python train.py --num_hidden_layers=15 --hidden_size=128 --num_attention_heads=2 --num_key_value_heads=1 --head_dim=64 --intermediate_size=512 --vocab_size=846 --hidden_act="squared_relu" --norm="rmsnorm" --norm_place="pre" --norm_eps=1e-06 --positions="rope" --rope_theta=10000.0 --rope_fraction=0.25 --qk_norm=true --attn_scale=0.166 --bias="none" --tie_word_embeddings=false --parallel_block=false --init="normal" --init_std_qkv=0.0442 --init_std_o=0.0 --init_std_up=0.0442 --init_std_down=0.0 --optimizer="soap_variant" --learning_rate=0.00373 --lr_mult_o=0.861 --beta1=0.95 --beta2=0.95 --lr_head=0.00319 --max_grad_norm=0.5 --warmup_steps=68 --schedule="wsd" --decay_fraction=0.877 --decay_shape="exp" --final_lr_fraction=0.0 --batch_tokens=[8192, 16384, 24576] --max_seq_len=512 --doc_mask=true --train_tokens=114200000 --max_steps=7364 --dataset="wikipedia_en"
Each number is 50 + 15 x the weight over its row's rms, rounded and kept within 0 to 99. Layers, rows and columns count from 0. The size before them is the row's rms in percent of the matrix's.

# q: layer 3 attention query, 128x128, rms 0.167, rows 26-43,89-106, columns 0-127
# k: layer 3 attention key, 64x128, rms 0.176, rows 25-42, columns 0-127
q89 108:38 56 62 38 49 37 81 42 44 15 27 43 53 68 32 37 68 47 52 32 49 42 81 66 50 49 47 52 54 54 61 43 30 62 57 72 43 40 47 50 27 14 38 67 52 63 51 32 58 42 40 32 55 36 41 59 51 53 50 34 42 38 39 48 56 69 37 44 25 81 29 54 53 86 71 49 57 45 60 58 33 32 34 09 57 63 49 26 61 54 76 78 74 51 42 34 44 35 70 40 22 44 46 56 73 63 67 49 53 58 43 54 63 53 24 40 42 62 41 41 58 69 78 29 37 52 45 71
k25 098:82 49 55 66 67 50 54 56 47 79 78 47 58 50 41 26 71 50 36 55 58 47 38 46 62 27 38 52 58 79 63 45 52 28 38 52 79 53 58 22 63 36 36 67 43 35 53 50 48 63 48 64 71 43 73 47 52 54 32 56 51 57 22 27 28 73 53 47 78 41 39 44 62 30 45 69 34 36 47 48 76 67 51 60 47 57 73 65 74 26 32 68 42 48 50 90 53 51 62 42 33 57 39 60 40 39 40 54 70 65 33 45 72 35 64 87 79 55 63 52 52 40 26 58 47 63 55 36
q26 086:58 61 33 78 57 58 24 63 51 45 42 53 61 57 07 62 42 33 54 51 46 38 50 46 23 31 64 31 46 24 61 60 72 39 47 44 44 56 58 52 46 75 48 42 30 62 23 40 65 55 35 45 30 80 44 48 55 38 80 26 34 58 48 63 58 57 44 44 53 47 25 11 23 49 58 47 32 39 22 78 36 46 60 45 46 58 18 60 50 46 58 36 43 79 52 55 51 59 73 56 34 60 49 27 41 36 45 58 47 35 76 70 40 56 58 55 58 42 68 34 28 71 42 39 38 45 33 23
q90 097:39 23 63 61 57 43 11 66 49 69 47 42 33 79 79 47 68 60 72 36 34 59 55 36 51 53 35 82 41 31 49 44 66 37 44 43 50 28 41 63 48 79 27 39 58 69 43 51 51 47 47 64 43 40 59 48 30 73 53 58 65 59 44 70 42 35 51 44 13 50 66 66 55 43 79 54 37 46 75 30 55 42 56 37 64 40 40 42 42 46 63 28 78 30 66 55 66 40 39 56 42 54 35 64 25 56 55 22 51 52 33 53 43 34 58 63 16 61 40 51 43 48 67 77 18 42 62 69
k26 084:37 39 57 14 38 30 50 48 42 47 33 55 67 17 49 60 42 60 32 64 65 70 32 39 54 48 36 43 53 62 55 58 33 55 81 42 29 60 50 61 57 46 74 51 57 64 76 57 39 33 61 55 84 28 60 45 50 59 46 64 47 39 59 29 61 33 48 37 48 52 71 53 72 38 58 69 42 51 41 48 55 36 70 58 60 41 88 42 71 45 53 61 31 82 42 55 62 65 51 51 84 15 44 67 71 36 57 58 48 42 54 43 58 25 51 52 56 66 43 55 80 36 21 46 71 70 19 37
q27 083:47 56 55 65 66 61 67 14 46 32 28 45 40 38 74 41 26 47 54 64 50 44 01 72 69 54 67 76 54 55 51 41 47 52 58 52 45 63 52 51 37 57 73 63 36 68 46 52 71 37 57 44 47 34 58 24 47 74 37 46 40 38 75 64 32 27 50 38 43 53 53 71 80 77 24 35 49 21 61 59 66 33 46 34 38 49 42 54 36 67 49 46 52 46 66 54 45 21 49 37 64 41 35 39 55 28 53 58 52 34 38 74 43 54 79 47 25 36 38 38 57 49 30 66 84 56 68 53
q91 092:36 72 55 36 18 41 59 39 54 56 12 32 60 62 35 26 56 55 63 35 41 61 61 68 80 70 46 37 70 23 58 37 60 59 41 50 42 41 51 39 27 67 65 68 30 55 41 75 51 66 54 68 47 68 60 41 66 64 86 25 59 43 49 22 34 70 45 37 39 58 28 67 55 48 51 48 61 35 47 41 58 42 25 70 33 46 44 53 45 74 60 60 57 50 61 63 73 56 64 52 18 49 46 53 51 23 83 68 47 46 39 45 49 48 31 70 40 22 63 32 54 20 44 65 48 57 49 43
k27 086:45 49 52 36 65 57 55 84 52 61 67 54 54 57 54 54 76 58 62 48 72 62 59 57 57 47 50 60 58 71 71 49 25 39 47 65 63 60 82 51 51 36 37 55 26 22 66 42 66 48 56 70 58 68 73 98 43 36 49 37 34 69 55 98 42 78 65 57 75 32 31 54 16 45 59 70 54 44 49 56 39 51 52 52 35 33 53 74 31 56 48 52 31 72 65 39 59 73 39 60 46 39 68 25 43 69 50 52 62 54 38 34 57 53 61 39 49 51 67 65 54 70 74 42 40 35 44 40
q28 080:57 41 41 16 38 83 41 65 55 43 49 53 66 71 64 72 46 34 42 45 43 60 66 59 42 37 71 61 62 47 69 39 42 57 52 77 64 52 34 51 82 29 79 54 41 73 49 23 53 57 67 51 49 54 34 32 53 63 81 53 63 50 50 48 63 50 71 54 41 39 67 79 61 67 50 46 28 37 59 37 64 61 55 43 56 74 44 64 79 48 53 62 99 32 36 47 32 45 51 61 43 46 34 43 64 42 32 67 51 44 42 32 63 13 50 57 65 47 48 77 25 54 63 37 60 71 34 49
q92 092:41 57 99 64 54 73 60 53 42 74 46 65 44 76 24 58 66 61 33 72 59 62 33 57 33 59 42 50 43 65 61 52 69 22 56 34 71 09 57 34 76 41 66 66 54 30 53 53 46 24 49 64 56 26 61 42 57 37 29 56 48 54 62 56 33 54 50 53 36 44 75 27 65 38 60 58 33 77 38 57 23 75 62 46 39 55 58 53 41 45 55 57 32 57 26 79 58 80 46 25 68 60 50 34 31 58 65 49 61 23 57 42 53 66 31 47 49 35 54 62 58 59 56 49 47 58 45 43
k28 084:44 51 43 49 56 48 53 36 44 71 25 46 27 38 68 39 55 13 53 51 57 32 58 57 56 42 35 61 18 42 67 40 48 59 53 22 42 66 52 67 37 77 60 59 85 29 41 67 53 40 53 50 62 49 48 65 49 39 19 53 17 43 56 44 57 70 50 43 68 84 40 50 38 48 71 40 36 59 95 37 76 33 66 63 44 60 53 41 19 52 71 34 35 38 33 62 44 39 54 67 59 68 56 72 49 33 40 54 60 57 51 22 41 58 46 26 38 34 55 56 43 80 42 42 44 37 38 69
q29 086:48 46 59 43 47 41 38 44 49 54 78 37 64 49 48 43 42 53 57 52 37 18 11 47 62 53 27 41 44 35 33 39 28 53 35 27 38 33 60 79 44 66 53 68 80 38 72 56 47 37 40 34 63 26 37 55 68 63 31 68 60 63 64 50 63 41 40 67 47 62 32 90 75 37 57 57 51 54 57 73 26 62 28 62 43 57 64 80 80 68 50 44 56 30 49 42 63 68 42 59 62 54 36 71 81 55 57 57 60 43 26 41 49 20 55 52 44 31 52 43 56 56 63 20 41 64 36 37
q93 105:67 63 63 27 40 72 56 82 26 25 45 59 44 62 47 46 61 40 30 31 37 44 74 24 47 32 46 60 50 45 57 53 70 63 69 51 43 51 17 52 58 44 70 31 57 74 52 36 68 43 19 61 43 38 41 44 52 36 64 60 32 59 54 45 62 52 45 51 53 68 32 35 64 63 55 81 32 39 65 70 77 45 50 63 46 33 48 38 68 53 48 45 35 31 39 72 67 23 54 69 55 49 56 55 71 74 71 64 45 24 36 34 61 61 43 53 50 91 61 70 72 52 42 36 46 74 69 45
k29 092:72 39 63 44 81 36 59 43 40 46 29 36 54 70 47 43 31 56 36 54 56 59 83 65 13 39 46 59 38 48 32 63 44 59 32 38 60 56 71 29 53 48 71 46 65 41 44 45 34 70 50 52 39 43 28 58 52 35 72 53 69 26 24 42 40 40 45 39 57 32 73 49 76 53 44 30 36 76 67 40 92 38 70 30 43 43 43 39 20 67 36 46 53 59 58 67 30 56 42 41 63 72 21 51 30 27 55 46 45 39 34 82 34 68 42 59 46 46 56 46 54 53 41 65 67 43 73 50
q30 089:67 49 57 43 44 49 52 64 40 37 46 54 72 45 68 52 34 39 86 48 50 44 57 43 44 60 57 30 65 37 62 31 66 36 62 55 67 41 66 39 36 58 45 68 58 44 40 59 46 62 75 30 36 30 46 38 58 62 68 40 32 62 37 47 58 43 34 33 46 48 53 54 67 46 63 59 54 30 45 56 60 40 22 28 34 75 35 77 48 99 64 65 50 34 62 50 77 28 34 52 45 47 59 37 42 68 68 46 59 65 82 20 38 72 73 44 18 65 24 51 43 53 18 34 59 66 40 38
q94 100:35 44 82 40 39 47 56 69 31 50 16 40 35 31 45 51 79 23 26 23 37 43 50 59 41 41 30 65 36 30 26 18 35 56 61 47 40 47 66 43 44 54 71 43 42 48 49 75 65 67 49 63 53 59 48 73 45 48 71 41 25 54 21 46 55 32 37 53 42 47 70 57 36 49 47 53 37 72 33 37 45 26 38 34 57 67 52 40 45 47 18 47 48 77 47 53 69 44 34 50 63 37 26 46 50 48 34 56 30 32 45 88 60 33 62 62 56 30 68 72 58 58 46 52 75 76 41 51
k30 092:37 54 50 48 49 53 22 60 57 76 45 54 47 54 29 67 46 45 60 57 27 57 87 50 52 38 74 44 41 57 38 49 74 71 59 71 47 41 37 53 41 71 33 49 52 62 33 28 41 47 49 47 27 72 57 38 63 39 23 73 56 45 80 50 68 38 43 68 44 51 24 34 31 69 70 49 50 70 54 56 60 44 75 57 50 30 51 42 42 39 69 52 32 33 53 47 00 58 49 39 43 55 62 52 90 52 42 68 72 54 30 54 31 65 48 62 51 98 50 48 58 63 40 50 58 35 62 58
q31 081:20 56 66 47 50 57 58 36 66 45 33 61 33 38 57 48 78 40 62 42 72 52 56 56 53 66 45 44 38 52 46 51 45 37 28 44 67 52 40 49 60 33 26 36 59 40 32 31 41 44 15 62 51 45 25 21 40 52 45 65 66 54 81 43 53 47 60 71 50 43 66 55 39 69 85 64 50 69 87 63 39 58 32 61 54 27 60 26 46 53 18 86 69 32 77 25 38 35 47 45 53 57 65 54 37 38 68 55 60 56 71 68 40 52 51 75 43 53 58 49 72 36 68 55 81 65 48 56
q95 084:52 64 45 55 19 33 54 30 55 37 49 59 66 41 31 44 52 28 59 57 66 07 31 41 48 51 44 55 66 63 57 25 60 71 39 52 53 59 69 29 63 30 96 70 46 55 40 68 57 59 39 44 29 58 54 57 63 68 49 37 36 44 33 58 18 54 56 62 37 70 64 43 55 47 36 67 49 34 15 56 66 71 66 22 28 58 30 52 32 52 67 56 52 52 44 52 57 61 63 63 42 41 67 61 32 41 29 46 31 78 28 59 48 61 60 69 33 47 36 55 72 51 12 42 44 40 51 52
k31 076:84 52 60 29 49 54 50 45 62 55 65 72 38 53 40 47 38 57 49 94 63 37 54 50 38 44 71 67 50 56 68 41 48 68 52 57 23 43 42 42 34 84 43 59 53 56 29 56 49 59 58 48 48 24 43 47 75 57 50 51 29 77 77 55 50 79 46 61 60 41 45 50 60 35 51 47 86 43 51 34 42 49 52 56 41 81 44 63 37 45 61 47 61 76 52 54 38 05 46 55 46 71 62 63 46 52 66 67 35 26 13 47 37 38 51 16 60 43 38 41 60 40 65 78 35 44 75 57
q32 074:44 42 18 73 23 50 47 24 66 54 55 65 42 36 32 56 60 71 54 33 36 38 15 58 40 34 66 30 37 33 37 50 66 69 44 63 68 51 52 45 47 70 52 36 33 28 48 32 41 63 57 44 59 25 63 57 56 27 50 51 65 62 42 45 71 30 38 56 30 37 50 70 88 64 48 49 69 57 75 45 40 87 68 18 42 55 36 52 25 52 65 51 46 50 59 57 55 52 69 44 50 37 63 65 61 61 37 45 60 37 68 31 73 54 62 48 66 21 65 41 39 42 71 44 67 19 58 45
q96 083:46 46 56 27 77 42 50 47 62 33 60 55 49 53 47 43 31 74 43 49 05 63 64 51 56 59 21 64 55 35 52 62 59 31 56 41 54 48 55 45 45 36 67 75 12 75 44 62 65 60 59 66 44 70 49 20 51 68 66 42 43 68 67 30 82 48 47 53 52 59 52 45 67 45 74 35 44 46 48 54 61 73 46 58 77 58 55 53 19 42 46 57 23 67 67 34 27 54 62 59 55 52 49 26 64 44 56 57 51 61 42 66 23 77 28 64 17 64 23 70 72 52 46 50 61 63 59 48
k32 079:79 77 42 39 44 39 69 66 60 55 63 64 56 37 65 52 43 57 36 68 57 43 62 34 33 48 63 68 62 64 58 45 22 70 44 35 68 47 48 41 48 31 61 52 52 60 50 48 50 23 52 58 27 61 54 72 53 75 34 25 52 43 58 54 44 61 85 82 34 66 51 32 23 41 61 65 66 36 34 38 63 22 50 58 67 36 55 56 64 71 73 42 69 33 31 58 57 64 61 56 27 78 62 62 28 40 59 42 59 65 74 42 12 39 67 39 54 46 46 45 83 50 34 64 53 48 28 39
q33 096:44 63 53 31 24 78 50 50 28 56 28 20 36 62 42 25 42 66 64 29 54 46 49 74 43 52 43 56 74 37 47 53 36 52 61 35 77 62 43 34 58 63 72 63 47 74 32 65 72 59 63 47 51 57 42 66 69 75 57 56 21 55 63 47 53 79 42 37 54 54 72 78 41 61 61 48 38 43 71 71 52 54 38 53 19 34 57 56 43 75 47 64 25 38 67 53 63 43 74 59 41 46 51 45 87 38 56 61 66 67 58 56 33 32 40 38 31 61 45 59 90 71 49 44 58 59 53 33
q97 099:76 56 61 87 58 61 50 32 59 30 42 59 83 36 62 61 70 24 59 68 46 62 49 57 24 56 75 50 62 38 60 65 29 40 55 59 71 61 48 43 64 73 55 63 61 35 45 73 68 37 39 42 42 36 27 64 44 34 58 49 44 45 83 67 37 27 27 42 37 49 25 50 56 51 59 50 47 21 43 59 34 28 42 48 37 30 51 35 57 60 40 57 49 47 63 72 56 53 47 41 29 56 60 39 60 56 29 46 52 17 42 48 39 46 54 62 12 77 46 60 32 22 42 36 86 59 51 41
k33 086:52 26 52 52 99 47 30 24 61 34 51 67 34 33 48 50 71 27 84 53 58 43 72 46 41 47 44 63 40 42 09 59 23 58 42 29 54 52 48 60 20 36 34 53 49 53 44 70 28 45 46 43 43 35 39 53 44 77 66 46 68 49 28 34 33 58 65 45 54 40 56 56 77 52 54 50 32 76 69 37 70 38 49 27 58 43 45 58 43 36 56 32 56 59 46 44 50 52 37 62 51 46 63 44 58 38 71 30 36 32 65 34 43 51 64 82 63 43 39 57 39 63 28 17 61 36 50 55
q34 091:31 38 44 57 56 33 34 46 76 71 37 48 36 25 42 37 62 69 37 74 39 34 25 40 54 62 46 17 41 38 21 61 68 21 48 47 66 27 82 58 49 59 38 47 40 39 72 68 51 68 51 57 58 61 59 48 60 25 53 50 53 59 50 45 59 56 24 51 57 60 70 57 59 53 62 55 42 58 65 48 59 33 58 39 62 64 40 43 77 20 56 52 46 63 41 55 54 22 42 71 51 57 79 16 46 50 62 71 47 23 44 71 62 74 47 39 44 55 18 50 46 67 39 88 67 51 68 43
q98 090:36 27 42 43 52 65 33 57 40 53 68 62 61 58 71 61 53 53 69 51 31 66 23 53 14 36 52 18 48 69 25 50 71 31 39 58 26 77 48 42 31 71 20 33 45 56 43 51 41 64 34 90 49 71 51 42 48 48 70 55 48 39 29 43 64 43 59 47 87 44 54 39 66 29 50 44 44 75 46 38 45 57 55 78 40 77 57 70 34 53 27 48 58 66 70 57 39 48 33 55 57 47 11 38 55 81 49 60 49 61 47 62 49 58 55 54 57 49 65 66 45 33 49 67 58 56 40 32
k34 091:42 43 62 64 34 37 50 51 41 35 57 33 48 63 62 66 15 41 65 61 53 37 21 41 43 46 52 53 85 50 59 91 59 50 53 76 29 73 58 46 39 57 82 44 55 63 72 54 52 48 42 49 23 49 75 30 73 48 65 57 47 48 41 58 41 48 62 57 64 39 60 56 42 69 57 42 63 70 50 27 54 54 45 55 50 51 53 36 50 80 20 76 49 18 46 36 93 70 33 47 43 65 20 68 63 43 64 52 49 76 58 37 39 60 63 54 53 65 42 47 59 38 66 38 29 50 22 42
q35 097:40 50 39 51 46 33 80 45 51 58 34 38 39 33 60 31 36 60 67 50 46 33 38 43 47 67 86 50 65 39 19 47 49 48 42 62 50 24 58 36 91 48 28 44 33 49 24 75 53 55 34 49 52 41 45 83 67 37 55 50 29 49 38 44 61 51 34 53 49 65 23 41 58 58 46 63 69 49 67 74 68 38 30 46 39 52 68 40 38 52 58 50 29 47 59 71 48 30 62 81 66 52 42 59 66 27 56 62 47 59 23 60 60 75 26 46 17 68 44 50 74 57 44 56 71 67 25 35
q99 087:61 47 66 55 73 71 46 55 49 12 58 53 39 49 63 58 38 52 85 49 53 53 49 38 57 33 41 15 46 56 44 44 31 47 58 52 53 67 74 49 31 48 66 61 30 69 64 41 45 30 30 27 46 80 35 33 55 56 43 58 41 67 69 74 60 70 38 34 37 60 40 44 76 70 63 58 39 27 46 33 52 30 40 37 28 53 46 52 03 88 60 53 38 60 19 50 77 16 50 50 43 46 64 16 49 51 51 36 63 52 58 47 37 65 43 61 39 48 49 46 60 38 53 31 46 47 54 60
k35 084:45 47 60 61 22 50 34 33 49 45 46 63 61 48 31 54 58 69 53 50 47 46 25 52 31 27 48 64 25 60 49 66 55 17 47 51 68 64 55 40 32 57 24 54 55 36 56 72 67 27 41 53 68 13 27 29 49 61 41 41 56 48 68 45 55 64 55 60 23 37 83 37 58 43 80 49 44 37 57 39 78 71 59 41 48 42 56 32 55 54 42 81 52 41 48 43 56 59 65 56 25 89 55 50 22 57 54 42 57 57 52 50 38 79 56 62 68 29 30 29 47 47 37 64 80 76 44 36
q36 081:27 68 66 73 59 60 39 29 47 44 77 14 29 67 53 46 57 62 41 74 70 52 57 41 49 24 29 38 30 42 46 60 59 51 43 58 54 50 47 60 38 67 57 70 81 55 47 45 34 59 56 52 41 70 36 63 45 72 48 65 61 70 70 42 51 49 30 51 60 71 45 35 59 56 45 47 51 57 41 45 06 08 57 38 68 77 72 48 36 60 43 24 55 70 44 31 40 46 68 33 47 45 43 52 17 54 28 48 47 34 44 56 40 47 67 45 50 65 47 81 72 29 62 38 20 48 54 57
q100 091:72 21 22 44 76 46 54 19 61 50 28 50 45 63 32 58 35 61 75 73 47 31 44 63 35 51 38 57 55 55 48 77 40 54 37 63 68 79 52 58 73 57 53 46 46 68 49 58 67 43 19 45 38 38 63 68 52 87 51 52 42 59 69 46 59 26 72 51 46 30 44 48 27 53 53 34 64 32 35 42 64 52 42 44 42 54 55 67 60 37 25 77 60 43 41 99 73 37 59 50 40 46 60 61 33 38 33 51 46 57 50 55 64 49 32 44 53 62 55 36 54 79 50 75 57 62 29 43
k36 082:57 64 71 42 05 64 32 55 50 32 48 55 16 21 42 43 10 59 41 46 61 50 58 61 29 58 67 38 53 64 58 50 47 41 39 52 29 34 38 38 72 15 70 46 36 43 50 31 45 54 50 63 60 50 36 33 50 37 49 43 55 49 60 30 38 61 56 42 59 49 64 76 51 24 44 26 69 42 29 41 51 72 25 85 36 38 39 28 41 24 61 57 20 52 40 51 54 43 58 42 43 33 44 56 66 37 77 80 33 61 50 56 35 46 75 64 44 43 50 33 69 58 50 30 61 50 46 45
q37 089:80 40 14 57 31 28 71 50 62 59 62 53 20 46 45 56 06 52 48 77 48 46 67 21 54 34 55 47 50 32 76 66 58 46 40 68 27 34 53 76 55 60 55 30 73 35 56 45 34 34 58 54 60 60 54 50 51 48 20 71 60 46 42 40 34 57 43 52 64 37 30 57 55 29 09 38 53 88 59 21 48 50 32 63 55 64 46 28 59 42 63 60 54 33 15 53 44 45 55 40 39 58 34 47 79 52 66 48 53 57 37 55 49 60 37 39 44 46 45 28 60 50 57 66 40 60 61 49
q101 122:11 45 44 42 42 48 34 89 32 72 41 41 44 64 33 56 74 40 43 59 35 59 56 10 80 76 51 26 44 56 47 86 44 28 58 48 58 52 39 62 45 39 53 70 21 33 68 66 58 32 52 48 56 77 56 62 44 43 70 54 47 44 39 48 61 49 62 46 75 83 38 47 65 73 68 48 55 61 59 58 80 27 55 42 60 63 71 39 55 30 78 62 34 46 38 24 57 52 38 41 66 50 59 41 24 61 65 57 40 40 63 47 67 62 47 52 69 44 44 52 57 47 59 45 62 68 33 51
k37 089:52 48 73 71 39 49 60 50 68 27 45 55 58 67 58 49 52 20 12 07 52 54 62 51 37 60 31 64 41 64 41 14 33 57 48 49 43 53 49 56 28 60 55 60 83 68 74 49 49 52 24 49 32 53 36 37 42 20 52 43 42 33 53 53 35 36 47 45 41 37 51 49 58 54 38 73 45 42 39 52 56 77 56 62 66 47 35 66 45 59 37 22 51 32 82 56 25 54 68 48 46 77 62 48 63 76 23 71 53 68 84 24 44 60 49 58 49 57 61 62 39 37 32 39 37 43 43 60
q38 123:60 72 54 24 45 42 47 62 36 39 53 63 36 80 15 54 44 33 36 67 55 33 41 38 52 46 52 57 41 66 49 64 34 14 33 35 57 50 80 45 18 55 23 49 34 45 47 35 40 46 66 43 39 43 51 39 44 26 58 47 69 55 23 53 60 44 67 56 28 74 56 57 64 46 46 35 41 88 51 38 60 59 64 42 61 57 49 60 60 11 55 44 37 49 45 65 37 41 49 60 60 48 63 65 23 54 72 47 61 50 67 27 66 48 44 13 79 53 60 46 26 62 51 53 34 11 45 43
q102 107:27 42 48 22 53 41 52 67 88 11 52 49 33 56 25 46 58 52 60 47 41 99 50 74 72 70 40 41 48 13 46 38 66 55 47 31 58 36 34 53 58 30 64 70 62 34 54 46 53 60 45 53 41 57 38 48 52 52 38 53 40 49 51 70 39 63 46 44 69 39 22 43 36 53 43 69 54 50 55 28 87 14 23 47 49 57 31 53 51 65 25 71 43 46 69 60 43 31 70 46 42 51 31 46 48 53 59 44 52 61 65 55 54 67 41 82 63 39 65 54 62 66 57 48 40 75 57 37
k38 099:40 46 45 45 46 52 64 48 75 58 56 61 56 64 79 67 59 67 61 75 57 51 49 20 17 48 18 27 52 68 48 41 45 58 64 79 72 62 44 48 40 56 46 62 32 53 36 46 54 73 29 63 67 69 47 48 45 54 45 41 53 45 46 44 57 61 51 31 32 42 50 49 66 60 85 62 56 36 48 69 74 56 57 57 35 49 74 74 29 50 83 89 81 40 58 40 72 69 48 43 46 63 55 39 67 35 37 63 41 49 53 57 67 41 71 73 51 64 22 44 66 17 46 35 47 56 45 71
q39 084:53 45 54 54 49 37 59 52 50 83 51 45 61 24 37 53 57 16 48 61 50 42 54 37 54 46 31 19 68 50 45 79 41 42 51 66 34 48 51 30 38 35 25 63 52 65 35 49 45 32 56 77 65 67 26 43 49 49 19 29 40 61 55 39 61 72 45 68 76 37 47 36 30 59 50 44 31 60 61 54 77 30 29 63 96 30 46 53 58 66 38 40 44 58 65 46 56 64 30 42 54 74 55 41 57 33 59 46 71 60 38 58 39 39 74 28 63 70 77 37 45 39 47 84 55 61 39 35
q103 088:58 52 54 25 49 78 67 78 37 42 68 56 49 58 32 72 46 51 25 76 68 28 44 45 63 71 46 38 53 56 60 07 56 44 48 59 39 55 32 43 31 63 92 22 49 49 55 58 45 57 48 32 38 20 81 67 41 30 40 77 80 50 29 33 34 41 64 61 51 38 54 32 70 78 60 64 85 59 50 47 62 57 57 48 56 58 53 45 22 43 48 61 58 48 53 61 80 32 65 60 59 48 29 51 61 50 38 51 58 43 38 51 72 53 58 51 69 50 61 46 63 32 45 56 40 54 37 68
k39 087:22 30 40 44 77 67 81 60 48 36 45 33 29 53 53 22 55 53 45 47 48 65 42 67 44 66 71 86 46 58 54 68 79 44 45 44 44 59 51 58 37 50 67 37 54 55 62 47 32 79 45 19 60 63 54 40 65 43 67 71 58 28 51 77 62 56 05 34 58 59 52 30 57 59 67 72 64 17 28 60 38 47 55 56 22 48 63 72 27 51 45 25 35 47 33 34 31 47 62 51 29 42 42 49 71 60 55 81 26 70 42 58 60 48 56 54 30 49 54 38 51 39 45 52 48 50 53 44
q40 078:63 63 67 60 52 51 17 42 49 48 54 55 63 33 45 49 71 51 47 20 51 44 70 56 24 38 57 47 80 45 30 54 16 48 47 44 65 59 71 36 51 43 60 32 69 64 28 48 70 39 85 57 42 57 70 62 40 32 57 32 33 34 45 54 58 78 37 43 59 31 55 39 34 51 48 47 51 44 26 57 43 42 58 58 46 78 49 38 51 54 48 74 55 66 44 25 43 38 57 47 40 46 79 34 67 43 48 57 51 72 77 47 41 30 39 37 65 55 58 45 85 72 07 39 79 24 38 39
q104 090:49 85 43 74 41 54 31 64 39 69 62 90 63 81 51 53 38 44 74 65 38 57 47 46 59 41 34 60 42 66 45 56 89 48 41 45 71 49 47 70 58 37 39 54 44 48 73 40 45 41 47 40 45 45 73 69 66 45 48 59 59 38 54 51 41 21 61 43 26 43 33 69 15 30 47 50 49 64 58 30 36 65 69 52 33 25 33 57 53 51 37 28 38 69 39 68 45 64 49 71 48 37 27 48 25 51 32 28 50 17 47 43 43 52 50 39 44 48 63 61 32 60 52 76 19 25 46 58
k40 078:45 52 51 44 62 36 51 62 23 34 31 52 46 42 99 67 56 42 35 65 60 50 35 70 47 46 47 38 38 51 66 64 63 63 77 38 34 48 66 40 49 68 37 53 39 24 36 26 56 57 77 53 33 57 40 48 33 51 35 35 50 72 40 34 68 25 38 37 72 55 72 45 67 45 32 55 46 43 22 59 46 60 74 43 49 64 48 53 51 48 84 33 59 60 67 45 92 46 41 56 73 44 52 61 49 58 51 56 26 59 68 27 55 57 63 58 63 57 55 35 30 48 28 35 56 58 55 58
q41 100:55 57 67 52 35 30 65 31 72 26 39 44 28 25 67 39 60 51 51 47 59 32 59 54 63 77 44 54 69 49 68 46 46 49 52 25 63 71 38 43 38 47 49 72 63 63 41 73 58 27 73 32 40 59 54 51 69 71 42 36 35 39 77 54 54 46 41 35 70 43 86 51 50 59 38 56 67 40 44 67 50 46 26 69 37 51 55 34 56 63 38 46 26 33 61 51 54 13 60 74 35 42 63 55 66 28 36 43 62 56 21 45 43 64 40 64 10 63 67 39 89 45 49 50 65 70 38 51
q105 086:61 32 67 39 51 62 71 50 38 41 48 45 61 45 45 28 58 53 53 57 41 69 45 89 52 47 67 51 49 33 44 84 34 44 58 53 35 62 71 49 84 56 45 45 55 44 56 56 52 46 66 37 35 41 51 70 55 88 92 44 49 46 73 41 43 39 51 73 45 69 23 78 82 35 67 49 56 40 45 61 66 30 60 32 50 69 54 55 32 68 46 56 58 46 92 55 54 63 59 39 60 54 44 35 56 52 84 26 52 84 63 54 29 48 47 60 35 47 67 66 48 51 74 26 53 44 46 51
k41 083:49 43 26 70 24 45 69 62 51 46 52 61 25 47 40 27 67 47 54 20 26 43 54 49 73 47 50 56 67 49 40 36 70 71 32 55 53 70 74 31 41 29 37 50 62 17 78 45 61 21 38 68 58 41 48 42 47 54 30 43 79 54 52 65 48 46 35 43 53 44 31 24 48 53 51 41 46 47 38 63 72 58 30 40 51 49 51 73 34 46 72 87 39 69 48 50 32 68 32 52 46 50 73 47 57 60 69 70 56 66 68 58 44 36 50 45 73 43 18 77 51 76 50 17 66 49 57 50
q42 084:82 39 39 62 61 70 62 51 74 68 59 72 40 52 40 34 57 66 34 28 59 73 62 56 66 35 49 47 38 52 69 33 57 48 39 49 41 39 26 38 51 66 27 27 68 29 41 52 61 30 70 46 57 48 40 50 39 48 41 71 54 65 57 67 05 25 55 45 31 30 68 34 54 46 25 35 59 43 41 31 36 36 51 46 65 35 45 67 45 68 62 59 54 79 42 27 47 64 34 19 41 45 37 45 57 31 52 39 37 44 64 28 36 55 61 53 14 38 50 37 56 57 66 37 26 15 60 50
q106 103:45 74 64 61 46 42 48 39 55 63 49 58 74 69 84 54 61 47 71 54 70 38 43 24 36 30 49 43 61 39 27 47 66 53 60 56 56 33 36 52 41 72 44 57 43 57 59 42 49 61 31 55 47 60 71 23 67 64 85 44 66 31 44 37 49 52 60 65 46 33 40 84 62 36 65 51 58 57 46 30 20 49 46 50 55 50 64 41 33 24 48 55 49 21 57 59 29 82 42 41 60 53 72 61 40 56 12 43 66 73 48 88 32 32 60 48 54 50 26 36 61 43 32 50 64 30 80 51
k42 089:54 34 52 27 66 00 44 47 71 28 53 30 37 38 24 68 44 38 43 50 37 80 31 57 75 64 67 47 48 56 52 57 16 52 66 51 43 39 59 25 35 21 38 60 49 63 51 70 28 40 53 53 26 60 52 32 64 57 45 52 56 43 60 38 57 63 54 41 65 45 33 37 39 52 54 56 60 58 60 57 55 62 56 61 42 62 39 34 78 48 52 34 38 53 64 59 61 30 59 85 55 60 59 50 39 49 51 47 23 54 35 51 22 67 49 43 72 61 40 73 27 54 82 61 43 64 23 81
q43 092:43 38 53 67 43 50 42 35 59 78 35 56 58 67 44 69 46 50 63 67 35 78 61 42 61 75 18 28 33 74 86 39 76 71 41 92 38 27 44 56 79 47 57 30 59 57 63 52 44 47 29 68 45 83 40 63 32 65 52 34 47 46 43 43 42 54 81 54 60 32 54 31 64 39 91 50 51 75 46 44 72 53 52 52 57 51 45 48 64 27 44 43 51 47 54 69 26 73 61 55 60 51 58 31 48 53 43 54 50 44 39 75 59 44 58 52 46 39 37 53 80 29 58 40 54 69 50 49